{"d_mlp": 768, "activation": "silu", "rope_base": 87300.0, "attn_scale": 0.125, "bias": "none", "init_std_qkv": 0.0473, "init_std_o": 0.00965, "init_std_down": 0.00482, "lr_head": 0.00398, "schedule": "wsd", "batch_tokens": [8192, 16384, 32768], "doc_mask": false, "dataset": "wikipedia_en"}
Each number is 500 + 50 x the weight over the matrix's rms, rounded and kept within 0 to 999. Layers, rows and columns count from 0. Numbers have three digits each.

# up: layer 6 MLP up, 768x192, rms 0.231, rows 150-249, columns 64-127
# down: layer 6 MLP down (transposed), 768x192, rms 0.212, rows 150-249, columns 64-127
up150:517445499456523518482412455472558523532561445509523551428477384546602623585545486470501493489567520496614412534566499523457443512541522491621477405490549497402498549427577543478528548506514463
down150:654510555502386628551430488484521590490581512502474525561405517488558556640577508413519406515528469485444427427425441472458480545596581574517465484527555601516453604431423487520548471432597408
up151:541476524572497503566445457577435550639513459454443540529501495472422506544534512558443509599511528573485474495407443460399507487447546489419495567445432518549469567561468496612520562506474425
down151:575497507406586434476533565512541462631548436366511431507505446493453537405520461458433529550470514400484483454526486502522518518421519496447527502436474557479432492556507411568451417565528439
up152:492572432498513506411388529606465477450497476491420481508570490478537514502535526469499480490519522459544607498474546461439497505553517484517569559435477459521535487510447509505476441516561483
down152:564505507474553470544539442450568481557517391464427508550514568452481467551558395562578507524538407444425500414451491492516555450455542554522505502464616554480467560429524483519540534617517547
up153:461512455471463490562475511515548484423516488563460442484529480583567500514519458507555478474491466432416417404541453563542460489467507502495535516567557574479577610487472567470570529500544376
down153:453500469541515541534503399575568461449522507548473519440334548574450477477568551543497448549510524405496518336450524463419461485535419486456520459622503537562470522571455513532482489415504434
up154:508586610494510478502560578441510518568544450398503432380498448436540388492437576532481543431503495539540516525476447496456495519489446474529552501451486528553469447398513404479500499516434451
down154:529550566561499520391510579542500457417411461467618476525557450578581550540461428566514492449551398498459503468494542505542427525526530392566512497396454506398505419477489550478602563492433465
up155:399526581470546441456524493454460624511486381514474460444549443522515570451564461544552527491412468533406527466455547529470527542458498558480457410609427452481419507504545540494478440526510481
down155:376499562468400463575593551517426452613493518498458582502481528439486432547446563495465557500600437457471558585489448413482465467537438547508546554521553529471519516481510477429519511571451499
up156:490555455474434581566490491405589541452538585451510425448420479364481474331503563524584502462489470530521659529451542391496462485526512481535519542434455451510441456439412485426520512422552399
down156:560467433503415525433514476457405516414524523482541418406503582459460422443460458487577484524496513564592506472624477528601505472518532447479504528508479484496603560534515531566538465522501580
up157:517577526542491485532403557459499542558500490487564603417547501546546481536473438464455555548528463522550563508414531525519389528460507441489435524515467505492483557498533442538516440511546514
down157:512470388565621504397515465491502499524439493518483444604549502457433524514527503482514473523432548461505412573521427489525560484601486459531514599580552563445547470534515532497480488503481492
up158:426562475518540566524530417502550492440538440409596456488532511515473514510547477546557517496485497509518576528487525589499508500484474515446440553517457497502505517467524422432460473522509469
down158:460424565442428384417449523517518512533495547553522573400510472484460417472480505455539561523462540451477450473559456626533505549537525499462549494543547513538462541497491483492539497496407482
up159:592488541377489487521505529453512501462480587485555469538491531494492414428520547593523460576461497425532502547487458544512502412515407505521531614560491512552466559409541449492528558506483520
down159:519581491455422456497535524403539480518492524549564500538452614599544540482551499551454491516483511474422493530495398498459434560511509453550522411510510470448534511488434552500513541446582543
up160:489561452473530451547456553540470486473432535480550525529494551513550495500466470420504498455549465521591536557535458527475508543574473484429545480519481479535596494460413501438457516510508432
down160:541482511547524528462507471472486517482490473477488489518497567466443527503513436540519507567564551547511440487526558440536541475449544508530481550471536464532549458512539610459491507480456530
up161:491504466390512480488507447489520566522511500563436524463567612518507446542525372527442539453522467447520503533507408407442495492515508505479473519554523475481511445565466491507465499564544515
down161:518483565400420543507539508507546474459503499433508445531445421515407573524460438550551358413527488468449468413518482586485533465505486493474525491564569491417497546567563545437585504484495495
up162:460424458412444411512474574500495580403483504492556495545436441576569445471464496484493466411434484514540521536578548544501440481398484477458519413502515474528504535529528534516519486488555483
down162:491480478472447470574589514472451467510470554486452629415468416539467470509523442525476391527537421448480491499502509528564505537484485432422577486566530508544554529452516528440461454579450525
up163:525482544411456452489492587555503479454562548504576540479641488563506589410486489462520412550456509422538424451427535453549474387544539453533599456496487451475486374620413477527451489440556458
down163:506579471529500523483525509560495462472579461447516518459473578428551392569534468478601480417563469458535449493574551441543604557605438504460519547535404530492604500510435545510490490522513501
up164:500584498522512459540560555554522534410450602422448495564619437402407479544445486510566404533572478567538509480466464549544446419512471533478544528449525523515536506399518477548508543544570488
down164:510468472544505475332453557597543477542477492523559498543542441578541558517514554540519415500392569472536552467460449382464443517571522464369462485411482481562540488512508527463443567502456323
up165:478539549509489464536566541501592507494501495444499471443460497519499479497462441504525501462417487432478443525472486482528568417504477566515485487430571541443535516434586409394447521471513435
down165:478533526638510485527484550442480434406498458485403493516426445514491350515527391489539470488519454512469480449444517411558567575569530495535400465576553474490542562585556539535540412556533411
up166:497553549465477490504441531516554444479577620444566501532471496617453522478415386581436613504520473493454452443443463493507491563444605534453515489523523458498530478481482472615456448417445457
down166:444482553376508504380454483435459518373464457487590500451503498469582565517468454450541481611413453387443511532482568410476593464561498488446504540510503496476435407621556469468544635426493449
up167:518563553461479507477445508481468439502565413498464481448460519459505422536514496600490507513494473461432561539501430573501501550429421551455584446471555561497518522509453447512502508422453511
down167:432496542549471443471431442437519600456594491397546428509524497504514499545518526487450592437410458485530466518503515542445548482548499442470627477513545490535528467456432513502549511541546471
up168:536544428472487506566465455470440480598543426437476541502570531525547538467527443481488494514515486536459554355551482478390479502544446525480469458463441476452493517549534519450463493489482441
down168:483545519485545519513530440499512489488405502548554519583592482502492443540473449450519502455437565457548492551553571464503576503509457535489510545490551509466533520512491434390430441434495551
up169:515433459462524522490527476478546401501509588486519510466520566517539591454539574386600614535409587503422483371526453539559426518510499460408562449493473534437445496510527485508444448528527666
down169:488449468549479550413545555487450503518589485473504555562624529481492527535513395579540510519589482527551498553580477558523505444514464461541405541400586625583534522537536574548554487554482520
up170:524563535561482584496465556555500551498526406473469513490564488513466470556513505630488454444444560412530462494485412555494564591389523568508436506431436385544458495452461555419508491477544491
down170:576465486573470586431489487513501520517552523455454523561430535542557544531483472530536539487470478499526432509452439531520469549489525448448456496556409462484465579540548518502533443431583519
up171:478467559422505448513515520374533512505461432474467503442442517531484451547504475551549496613543459562431516538550456503460510400542443504522434495544432523405499558506604582500558526578537503
down171:407555485424486425584555620460505470533507496499498401544577401478420433468492483529419569516529546580526564478556518501512526459478466518411546542451569575478478459472499498518485503484544531
up172:520490585395488529495617546406452525470415515410550542559534406459552452511536487546508447575472542428459486493560496421509506420481540478474617530510556454497560471511638591490458488565407518
down172:485389522496472532526490430637549382421536528513468598518545472498504546590512542442524416430550526496640540421554497512524474487527518482482546440441565598560422557490393475461497510487473488
up173:372514449586526494497479481570541489551449504504590538521531514510535519577518514460467472495404522559474571641459497499476522451500468447598487549455445536599439435541499506472538479477506482
down173:484513601517452449564539493480427466544479478465489485457541502518522569529485465444431618539408407449433567509491481476524486492527448516441523490407564502478566471461583482503424437528436515
up174:465445531494549431481505513513579544567361525547522484500515536537505484578532549532505528522513563523523440485481458500455570447540571474566563486439524435588564551486496515409475415398524456
down174:462485425506551489470469576456481508556573467484449479412438479561588513496630481541447489531477540556380442510425472477482446580589441530552443425631414517439476505414548475510521560507532498
up175:503553542572514515541447512459524557560551530383542490570529490551481493531465533489490509535511527471606479570479392428470432543483447476521477489513524462571544524508515549439559518519441497
down175:535464489398516440507409511507539528505535492525597509538455569538466481480535410541521527516495505519500490547497456486518564509460554442548504439492507526516528512607479527506565430463404486
up176:465507588479499504536433528506568570429444518516465536551491589540504399547363398434458496464577399462473569394451494463460508444510529449354500431482479450436501531570507508513485527520459467
down176:507593518479534489534552448562507533480499476600461529491489520452391449483491440576509509460554451500530521554520493472487571542579573434495470522491437489582535456527532493464365397492459618
up177:508451494439568418436494527512563533535495491454474540480600528526568509488574519517527408484510515545515435511480539543462518556429480495505521524456530511577421554591453497521571515518521451
down177:472525401479538608444469495554557491489466526374414506524514507436467405423468543486516444501531511473461471405525451539525485373535488522485499617507439432643462453567415528570488430462450459
up178:480431369515549492541514464559457435461519451493584543593538386443516462422512511543514460406470552531476499543438493571490501521442524503419462512437527542480634496496551581398483527521558474
down178:381505476394546438552494470418530563528500405496476578519430448420462388507558492502530433389433535476561545553536471517501523495451508478493491402477396580460458436478550440426489451527615444
up179:571419524526497529385441414423572548477536512490374504484462505438500368516435475602541521484483569581558464503543454534483566603523444522494551503430518488448492474590467609467523431545569533
down179:491498475609504448567521442492454533564418432485430521468479500479560498597461534419465438424431449528502450494474521581494512572521530509566615473491487494486507499499543434536495596400498472
up180:541486512551474500451539555530583478520545518477501463465476523493462490499532522586466474456465504491417513476540511505509600564508525525543524486475513506524523494529483521515479518554455513
down180:572485551496602568576451538407595548491442494597459524452542483450490452498493481453504544492459398500480534475445509558472524528482499483531474589570476477407436458576493491551441502513519530
up181:577647524427377498548496583566487535467440570491457509435496552452523516528492577588561504480470528487392502480414441434475504483460447473491556609462455461497533509522440529504533457559561541
down181:507410599453453426536536549525458585522403548449452459509551600425588510343449535415420590636528454492483484502559436533423467454386509469458564517553463523469520398488517505516534427457455465
up182:541458544454536431521471421491491555471536474467440527458499569457498580611545541538481451507466476382571489560557547485423559530462490485539662452527453573467453540547573520466483586425404509
down182:494517449467468495542558526472557494531463395498479620489560456569411417384529524485523463480413402479535429463449449504520443454595515496545477546518571471447532577468466480463478491396504524
up183:497543509416512553611509517491428561455608436554606523527577576492504542438457469471495575450527465579421507461574403457431502583602482588499501485525512445515422532501566534503502500548507440
down183:475482475556493457442589548523562447591468477455500416471483468567472483537510560454496552444499432460411616498537543497422457508525476540564457409537504566450441559451486449516526532368553437
up184:375446454484477448539592529504460487407548467489568624519472423539480519548540472511516530511465624495486565465508503559470513519494451476592546562517498462438495525485491486417461499457593461
down184:462531532525514540501561456533437461428493540502602547532454517527527491526436569489457481491530497545522582529612463537533497474526544473523499465520456508524461527464600454476596478482441486
up185:528541524498478552600438447509577565487488511561561517477444437481536494504513490526539526431495521440507431512458487496504512548460509460537482509469517598619630532400572553500460483500509496
down185:531443501509463446537532445482475638461489526641561494541533597571469446480420522471535517529590433481390498523520555506578563406466489475458464448505541540445454423531505499424492378566574548
up186:433530536481450456479472555416422543410470436574543503489507591552522609475549507452423519494530422522486488573455544534482424474491602481433492463405528472494470463540532451436515456494576524
down186:491603531577480517491408491514439564444490480454496510479440476554519447443494523501463493429514500469513504495544440479496607460564460530514467450533470487477507505477472591498491477548462476
up187:542499570434528512549514527504571497507406394412513531442507474464510524501484502440535520538492564480485470537511456583525562544589539519461510509434617503511474488449454529530495489514564547
down187:453530449512519587422547467569531584455539519435538523466500552515540425573459492491495504480429521480443497469613496481469527508476459595510589538492533511508454563400566425521486466461523478
up188:502493496500537531481550551519533531557502438487430532585473555463506533478442479514512486543539499479575434542514505386509524531529572518551551516479451533564531515539490538481462445467537470
down188:462562515593544418406450531508465518479467531438532492485446458501405529476478471428543388501518488461424450399535524488515550481568536497472631430451484521461449533569520564552490528402513534
up189:445446481551474421475461546427486524520444502464549594559475509498447517470530533462556483507498387537516479550473507483484666536405390551507589471611433628502509435498503496450457470574494617
down189:528571414528423373532482479531526461541530578587470447414498460546610551478442514516590481500408503462423512482438495520460485563502542416490516494515449507506499447488463476472648428595453521
up190:513521457484478542418518519592564524548541528459476512596523544441444491502524584608479536472503460498447463476488597588497410463533507516522518574633531466584497588516492445519465497470568506
down190:554555621533491500453419605544555527515350445524527481612494606501460528533488358412445505599524430454552506474491497587500553440473486431550535565385552456508469480499589471478575536517569566
up191:555554497544484503525594460553514463457523433529447492487459454566551517504513386498451617484402480507434506623488398502511529552405459554531454439428476514468447471584519544442487570468491374
down191:495423463511475563555423393443522584484485605453443472463539545438487482541532465478553455497581559493505516503557388454400506419477540469534502547547443499486480452478399442451447524565508508
up192:490574413501533492599559557520390532494503563454479454477435526511524460506458463494530478446424557505576476517583462630427515526569418476437503502524558404595520493495514512440569482472536564
down192:507533458475502439366433482453493545498504454454453549498442487532484620552548510520503509499494526516513464575395610418528552541468519582485472538516503586478523493574496425467502528550591442
up193:513547586519535514502479521507587494511523481432501369485456615440534424444621525501519489500608558583494515460530534471389565405479540487591521456657480515537460448586494519463520494443410546
down193:501503473531547525479474510476433458533398471570534473596520487588556489465451522561485484526394551473527510567480512441531450541468508582555463518659572595453489529514426600400625443522476489
up194:492648560549573467486572491531515528604599461512570418511581475442450525496430490548610642489523462509485532488579597518407473485455446475423599446449444541550485493506481534494456563499525525
down194:535459518567469575450486425487497522452534507448525547477500481459510479482492549499484439452342487412488536438523486482502515573535565567551500533555464549486526532496508412487393511436395484
up195:473432439483453469519540486494425470440478478449445431516584395420530509484437487558520581424480537475435486495536406460538505577535485576522470598561508574568486495515513456528510496499561481
down195:448556573607510578444481543575502564429518534520473400503526524455558456493470598481538517402543559536458472386433493402466533504523438582533575471487578461481536550612573532467485548489509493
up196:475476533432471489541450562462473592422492451446581483436547593553546440538451436564501550440534544507532469573555490517405448463497377361358558510614437508521554448480492446498477576548551542
down196:528463459468599620483414485478499473531454596580489523510564483453471500506545617493470412496394483520495527480546481459453491477548538436547474483482491446485591541457566540497512530538476514
up197:554454603438523417523415490486507473449540468430564476456550448618516459499575525544576481599504592553469451520465599411483478578483424578568505596571447535430417554557556607548620462477416497
down197:553530488515550492527499483450471510478469469411464392395475568473506561580424540463431487466508499515451474411518559520516577486540516500526593539537505670405573518473474502415440600365568445
up198:583541545452501473447492601478543442432505516588554431442430485430529474587459505460465429414482555455402477567490529470435476570441560484439458522535553515459446523509641517518547458481568524
down198:437529588520499452464447424566545436489447575521515578520496623493460493434539534447553609437388526564478537463472511501466411487545376383470512569485568419455498481502517523437600412519464498
up199:513404535504435448512466529518462523492547565431487516504530585662492450501518531476517483509439483505468433533476545511500422533510488529538482481532461567509544457561477441516503510483544469
down199:469391546436527586514468454506537574508482511494488561539545462510567522511520493418478472596569565521526511443512467452602419569576448523506452482423531582489541510466595535486601527573452438
up200:521460491536473419386567489465479582561545487506538521377488516585484511536439408412425559463474498486494509472517464503424623539544501533494508587505559506491427529548500526535420395518525486
down200:468483545473442521506564464537499430517563432455437494489453527439463543460504577586497410446526451458495470484400514502517540481493428511576545542509500485518553496509493546478488512383518460
up201:534579538473505519465471522500590393440531533374500503473490633569497552502400448478553443575512345487521522447599477452591583457440446443456545593471512437508501464482447444473454531581462591
down201:507461474610451524505545394406514496434500509459484525470484436475556488549560525464544490454501531435577480539433651519535626561541508450514475508477518434399509537417406465526570529473486529
up202:461564499467492404584511455494441336567465422498484542535438508496610483489454466528480508474541432501481445494499412488527535513424458519526500503549491527442553507449527438475557556532529583
down202:439419438481509489558465420505567480514479454490528455469471560468467507547602442405439554491428538494544491504496514550449533499500466433500495530487555568518448456555474563520540534406551497
up203:590507432535504491469487446454526476432547427506501535426503503481486604511573559485536453508525478439460473496506506516444543469557501420528450483473400546582527374447604475585443461503416542
down203:562473546489499504552557504514500613540402512499429529534476488470511526444513495485412492416512525525439522485476421600463500591558511479467443606566541450467444439521542511414555473478472562
up204:537516450469569521457488539441540488609574467461501482550473495437467527604431567519512453485616460429532478518482527569555508485449505495548511557471485534464482452408382546506514505512498506
down204:475514562543456473488444509540476453515496539564500500541576476546529498474507560490488516507494573502486490563556540528454503479481473429535562487572444495530471467433531429398490450566547492
up205:471442463560574447500497531486446494497541631522536468532622441425632519519470520481476490430510558515459485523446540487476532442522499504477476542423493601490541512553439440611454515432526395
down205:428587452547528394478495534573512536400432468545533422481544398413563505508423458518532604489546523490629530594498450551477433423511502444666528378521533585404434438560487482465388416526605517
up206:497475444582484484514485484436517456516554501464496532522485593462524513430394534501505559487504572524495501473439513475502482624461548518543602496501580542518435399542580491571449520434425492
down206:569443466474553429493590495539479506459505464503493472532464534490496486511625535462558556515467488537392339432439423460532434545445538527498541524562436449480488497401502574480502578582461492
up207:526518413403570459545567526484488447461560550475467445481477476462439522545488396462523527451476496488496555519504466442473572426542594603522506560572509559480604469458486399515504556479521541
down207:517446486495397550485612564522500561523520434568584469491512588484574514469504491485466548490529455519486485558528506515548492543491457546627507519474577529444534520480564583466500413473407565
up208:526469461473474536470517528498484506496553619514496537437403454442574467501450559402532489470485502594467541499514486518532525512498559501506518503541421505518433587491556572494493454440430527
down208:496497455456419430453537394482484530558504471575424533488479466470525535614485440526605506520440469591527463548437603496433519514478518518568459483532454584566615442564515513480524584573530536
up209:490597376379563372507470485424375549566426537541553443488550386384524530521489533486360567591488590405476534562445560475497476443415474604511592543460480451575543519532536563558614483403537473
down209:497526488499449501426499465514515588512422499511483454445419394427495461482502537476511440474536459394373502495478574632479590432554565473572535490495567533501434589542520441490615564497547467
up210:496487501495592524514481476514389464549428406522450554561538509384465498499460400525467482403460467516418483571428484543462455464502507510444517467537445477449487417468426531527482525525431453
down210:511598527499481528504515476503513523535573483526554509508443505429516488478535554514551515479531508526480505510459470523498530541536532589477522509612481486484437516467526456494527501485546457
up211:526510466462448597516579609477388505493425583505569509478593553495623510492488518514419467538373489521500572466443476439549471483532507486406518468454496557554570522513541585474473539527534489
down211:494475482490533476521502492442544484529601565480554514558578458483509537450550529531527462504480533438523497643529508499616512574494423387493490513474588476518442506469521448489385492476478523
up212:476572503549513443514494474567522447483447511447460496497438458484531396546469559427515540535523511475541478559476472491519492535454476484508427511508542473519512518432506537542534427469454472
down212:516569509383500590501426509601516493406553521477517450508523552457588535434613582599616438457444524520538526514525526446456518553513493492484487431537530429489430573436505524506467573592516492
up213:545450440566443416592488459414472451495502531603551581570435518486592464549575435535522645429608492461468456483547478552521534427501485508554474491537473459571549433549518479442402462585479568
down213:393523534499553446486527437491522569547567556555509456460511593504585489420494587563523538493399430439516496458403520535484403534490549506575534441526423504528561485580436423620472461439440458
up214:520454544421524502399557452501624410494467468581566507535562533529515528548519448492529527474477487476520451578553435483479450506457437469593590542568567432450385552489489458415426404512523533
down214:495556548639463432540526479577476498549461488519563536401533512492461606473548494527566528507443487622475493456429505493448507423507505549565502487431505544477410471553465489554474514527490554
up215:574519521515535451474465519522519522476503521548541509480496497515483563616487480418478428497493412549450581490433512559591509544453526421522459526473461501571489480548561481464521494502529527
down215:438516402536490553526553568498454554538542602586498506502448527525537482603439539501556544463534532446497426557511582497539532566452484439464443528542563511442510458518418530490532448511479508
up216:558496574487559476544465518449510461541483464530529485447494447482575625440502493458499479527495424497564448475505432495540526477527409561524461531532496484449470521508506534539527516475545556
down216:508494475546486452532471533489492557511455467470504493504527518461461506561453557614482591528595507512533436512481566560522435479581509549470511456540440459528538483532462507482551565525537528
up217:442435555594452436473497508485517566521527440362371484491492482516489522503485504506466508403445514456530479537463569535433506497564429464527528453492501480537566448514481475494466527520460476
down217:495482543443462518513488439429507491501542467562594478500495462471546483551483492476493530574510388520580511537467474459523537527547522463511469577468477456484555422534397515451619577531606557
up218:533460449600458526545406470504518455614472474415648448513505594387511566492485569449488602469537451569487479466496428480510458561489457427532450488479451452575509494564524459567521393416535518
down218:507552616456537477525512432452546514557393509473447538473419580523527486501508393464482445516388534452431571553562447541460491564457476437545504539436517435438450496478513491586506498513451497
up219:502452471462484553509552437446472506454476450462549479602521418471580521428593550425534485592532512551509496447505451485476438536578470540443469503488572453422518461453511541561576465434458549
down219:440513509497547477515429482513489528527501526544416506507423551537461436485412555441541463443479468530617489502543545446520552529403462488444439459543481567500562541440508486543395445553561539
up220:549555490561502510444460413456502530574501549445490517538503618464499394422572476560418594524551533522511478523410545582522492472563467535502439521548445521551550410470420444483459548480561458
down220:465444500497498539510470458480564519487509435604594480446547541545474467381431458536558483527531514443529546396563435476454492465477477398502487572407548541400438491533488530558436509473511647
up221:484547557559488551486487473499451396469508528476483454485538476428586559478490525558560502522546381460513506447518496523550469574527472560483568559533536465547417487430556460526516494460409477
down221:553447555454487428534428503456477527557467474549447474487406538474492430535526448503430418534404502467451548512451441542548455522448498519515476517488466521436541475561446512402472533616526565
up222:541490508477509553530491563486519450501445476544438494510509455473508499458575429560483536567508493545446501496453470494563458506423500547478497578488482460487492517510486475561470468464508499
down222:503477498495521438503527484423545555513586557547524481533613475489509528538416460538513480577476527442539528377475389459497519523486530533531406495487370464466487539559473491528487631463403535
up223:386495472531453483482425503483482428536544622482519448535560537629577541461425551512472535508562459566517489430496509550497462475502547485536400502437526533438494554505533461524567498492541426
down223:566454451561482544444515497522470617522499557568562456508385520428479592516460419522449490455548489544473576538533469482573472427566501550509566518526494492469567574435502572536395476467482590
up224:431416443560452486591584575396491486534527496537466510549527456491462532563610432607593484535450477478483522629521446488484351519391465472522427550568509565442436512498605523484483524460473468
down224:531524405472477459565514478551466497529550494533504448492489513486394469595548484431498498497494488546554564438580413516471491419533527428581530508445444401535484489442494484497490487496522579
up225:481487425392506408540468537449417520542543434488553454504416492502553432542391470434441537542420542472421481533479561406568501531503570462541492566511549470513497428557478464490408483525544565
down225:544399485530470519585451506522454488523464529490464601398424468523506538554480566402420459496432472552463510553376568353457591455389501536532550582522544515503506477464546512501440523456502526
up226:522544466497482554521561399567515592499475477509462512388499547451571481513487451629484520423486477551540516612460485583541531463379525513562418528511534447420456546411539490555501565483539526
down226:551460516519459561508384452494444480462479453459507505505544501409503545512491371503535515536463496532534457437482479551476487502460449512558560444558485473490478400434471641509511470480567503
up227:475407505507496436571418516434479463591606426452402506531606444516514468520451566569493534583565576481537488481437491519488505474467456580544493604571530504442465480503500508401478533513631461
down227:506531444471469590572499445492406520417447442572537421479482578472455577553502505516557441458536433539518559489505476492482481438545562489438420533516465500530508513535536488564538510420459564
up228:558454424546518480392432452489488532432517485493514462551470456552538541508479528466582565519500515431469453480502591512524495465510499474531388534542533499502477437497588447487460501528493598
down228:454402421523547511446529480518491484544519456431514523487519532446449488538510431507420471451528584543480476532516475491504473477417544510486466515521493580482552565496427501428485566433494478
up229:422549513566398446592492506556510429481490493565412430530493535619545521510519481549406480558527456515496520536478532613500474512520486427500626489509458607508453423562437520588480446554460468
down229:439400537387608524445394365435486564587513427500443512594502520484500562525482542560518538532508488427551475619491498546529472539472541531530488495624513493466462498514396484570372473437502436
up230:533394519488422468501481458458529532533486432497491491401436432564536469397448495429469426545487472527486542533517565598393487557485545502555508385536441511437493561581554483503490572505384577
down230:437491489605532432539554521476524570530492550453516476532546571476454541520577553572538614523433537542598500585459447534486513489529499463467494568476523520589475463483489429509502471489522477
up231:487566464404523483576472481405449538584530513498532556630494581423472456495369498549461460505441471453474454541499418388448525533503474491540430456538482429491552405532457557598467489550473474
down231:486541433447507561507565493505493487592565518463496484364450510479435448471448457537523490587606468516453503428462404429467459422447485438484528467470617469547394473483464555544517571502392552
up232:530518481574515545585583538433537554509541516472553455508440498519479493513439422641519544532508466554482452448457431490489498531434510492479485556592432424485487465464440501511471374503539477
down232:579525521469471511488426484512480559518491461435512514443480507467503527421551455504550460505440540475495547557523602503499400540464447477512526478466448541488483464536516406527480494611470504
up233:520483491538520429520492446554495520550513483528528444486495584534559500478444479486552475499475417544536455546494540450519477604448506454538582462458512468492560502398587547511466523510622460
down233:513491478508469502454466518505484541575508503514452580551520514569505492441471510556535502531489502450485539528573501461512508458447521513487359564526449498525430478511451466391534418477437477
up234:483554547542464448448473543475448564522516508472518488483649427587495429466475549564503533600530449500528443555532544440539409544508525475573562514440492453542472494560493462557500413564457545
down234:475433603416512480461478501529525520458546592494410467445507360522471576480516492478468505425500476562493478506456509488466641518434471528500533505415503488566520511480483520449471483521529496
up235:504479471556377533518439544474485533552472501478491479528495449500599430499552468504456492506504428555528480569524431562558400464448505595441501510476447485480524562471536495528550425487484396
down235:437485549435548555527458555598473509504592484589500478482509538399444553545491477512465531435591525522469523452597546527450502512438502409580515369448465451489492508527479540501667500516518512
up236:505465562437514538568526590460437445531478492500460569533453477386538512611521535489471499534465533493562543518446464408508463561465478517561518389472514450434465450502469446491587447499542445
down236:495567481512444512575517515483489533476416432552550514487546494482535588448557420566522585508527480486550447474404428540412477566527509478519517496441526467437467540483505664614578585525536529
up237:468506449470396409573559485512496486592534437553556454422530543459577517501431496574587452506461512467473522510542591540473493499478524535409500435466545534524571495520550552470447464439567505
down237:568481411539573545472476495491543411524488499442526574507418531479423561500494578474450542453525484499588430495401487595458451508503467545455598472470436432490488510610438448502439561540520501
up238:507509458486468493536554430501541530537472536577492510510414492508496575557458557423427499571547476568431502566445476493514533522517520543594481499408608502500506525499545450537597468550511495
down238:412508519532498458486460484495451495432465595529535549570581387449489551517515541593465595498584546468558504516442571490588506592519481413507499498513483471526555565426478533415502556445390449
up239:505433499497518539500481482520471526547521397478458507541582507425519478486465502452482511500521536504587524420488495445561442619497451406520461439530505443513538486561481487506545543432472516
down239:506582381486419443558492508561529429558540468437561469528520437557454447451467494490465496536509498520514578548529476468568585457515519525517494479534480490512490577555597465481550529526464464
up240:551504529481370424565565385522510551517418458541473539436556550523488531466454471485398487526510391496509487516551560475522564480518575440553494520496443447515590507532566565487489439448542470
down240:460393515533541526448438486498488518432476520571461562503518455557428483497499512486387457469466527457539477425544540537556527519552514530495556521532443357432467512486419554567472513482486422
up241:429460540485505500391498489573524506470483552506602498500459587553534538524512593487477484490535431474519463506562496480436513552547529486526529488521500445524454514532472481515444510445465479
down241:492583424501496557481466508387512513500430480420575478468502423427520479526485438514491521460532546527580504546457451456497484453484494550448406588524454463405522522456466497474512466497482473
up242:546553435439568484530436505505423483519447486613521570541479453475479539496357517532497519558564519497431507547540517495409434498435484598452439499462590500438504499477411443518482540468524472
down242:574481579460495521533559424562512510465428515435520473449531477547494557497517499488504496423488443458473520455485528483484480434503410562527480510448516572542461485569425462521538492502493497
up243:520466460513438431573466479556463540536508523537541501529487540515511434571559522444501517481431503569431490517492480485545508519439466511491432530476565534489462543562586556571540511439446553
down243:515542567506494461506490505549573482525472477453523563444545488490538474579551479532521425446517472460381463524497583494520494546603627543470427628526518626541508474473403505433522417531479545
up244:486553365496459464516476464538530562473494581526491365498486494495573488523523426525512398426488539490439497506498470442472587440542454499468419500464464520529460544462557490489500496399580553
down244:520547579500500511583488495519503517542511490449397410539486355553483538496433464377457518546484552458531440482554436483526550614544517517501451502546452487540523476512531515518579471467545447
up245:418484453496526437524504561456507537552500452521558503522528502493470550537547425490495484555506493590535524503432522509445538412459552447539583498548556530468554573525467518478559467447464495
down245:534536450538442507480492553553484491502570528527417503452568511514474493527512597467506551416537488426500487497491506527612450548461480444493462543541419536446594474436509528525523564596514427
up246:607446414533447507549457562613531444532525557446533559562573464447442466523540453450469535444516523482439482498569523450440473502575455553461405480512442505567478464395414415562480439586458570
down246:584567433517423462427449495511513385436566481420497505527486551524558485522529444505488495475691571452568458428463461497464512462412506578532399473527505488490567452468470538423606585358549483
up247:519622500564482441546604535510450490512559423573557490474532536500477484533507466401499467528575554507489450539516431483462527537535467443549467523443487473516499516448523488469510454546426450
down247:357489548472591594491507498576477505529508542526533504486490470487444478529528514596558488410515495414565643507535443509528546520512509465433471514413445513566487576494462456530521496474533462
up248:452471437491551484514538455531457546579504518489534463421428510514491498445467474609548563445457506463492514574455533497562516506440490552436483529497364523463433526612487495530545431535439530
down248:515593586538515440434577539518436442484476430443543579463580546580509442411518491469526589516528425513565450595509508584493545466532545484544502413480510440565506441472488519500446574581483564
up249:562448527530454477471522377481538621505591387374434511590399469511511443555481543477482521425578517444556514546458380530484467565459533509508481371550527450515500507530582634488507461501491610
down249:592391535592556421436448424535466467534540407515526484546383539555518520607542513459491478430520573511492496513541454497450474551561519583441528511503511464417533511509545549420463501578495536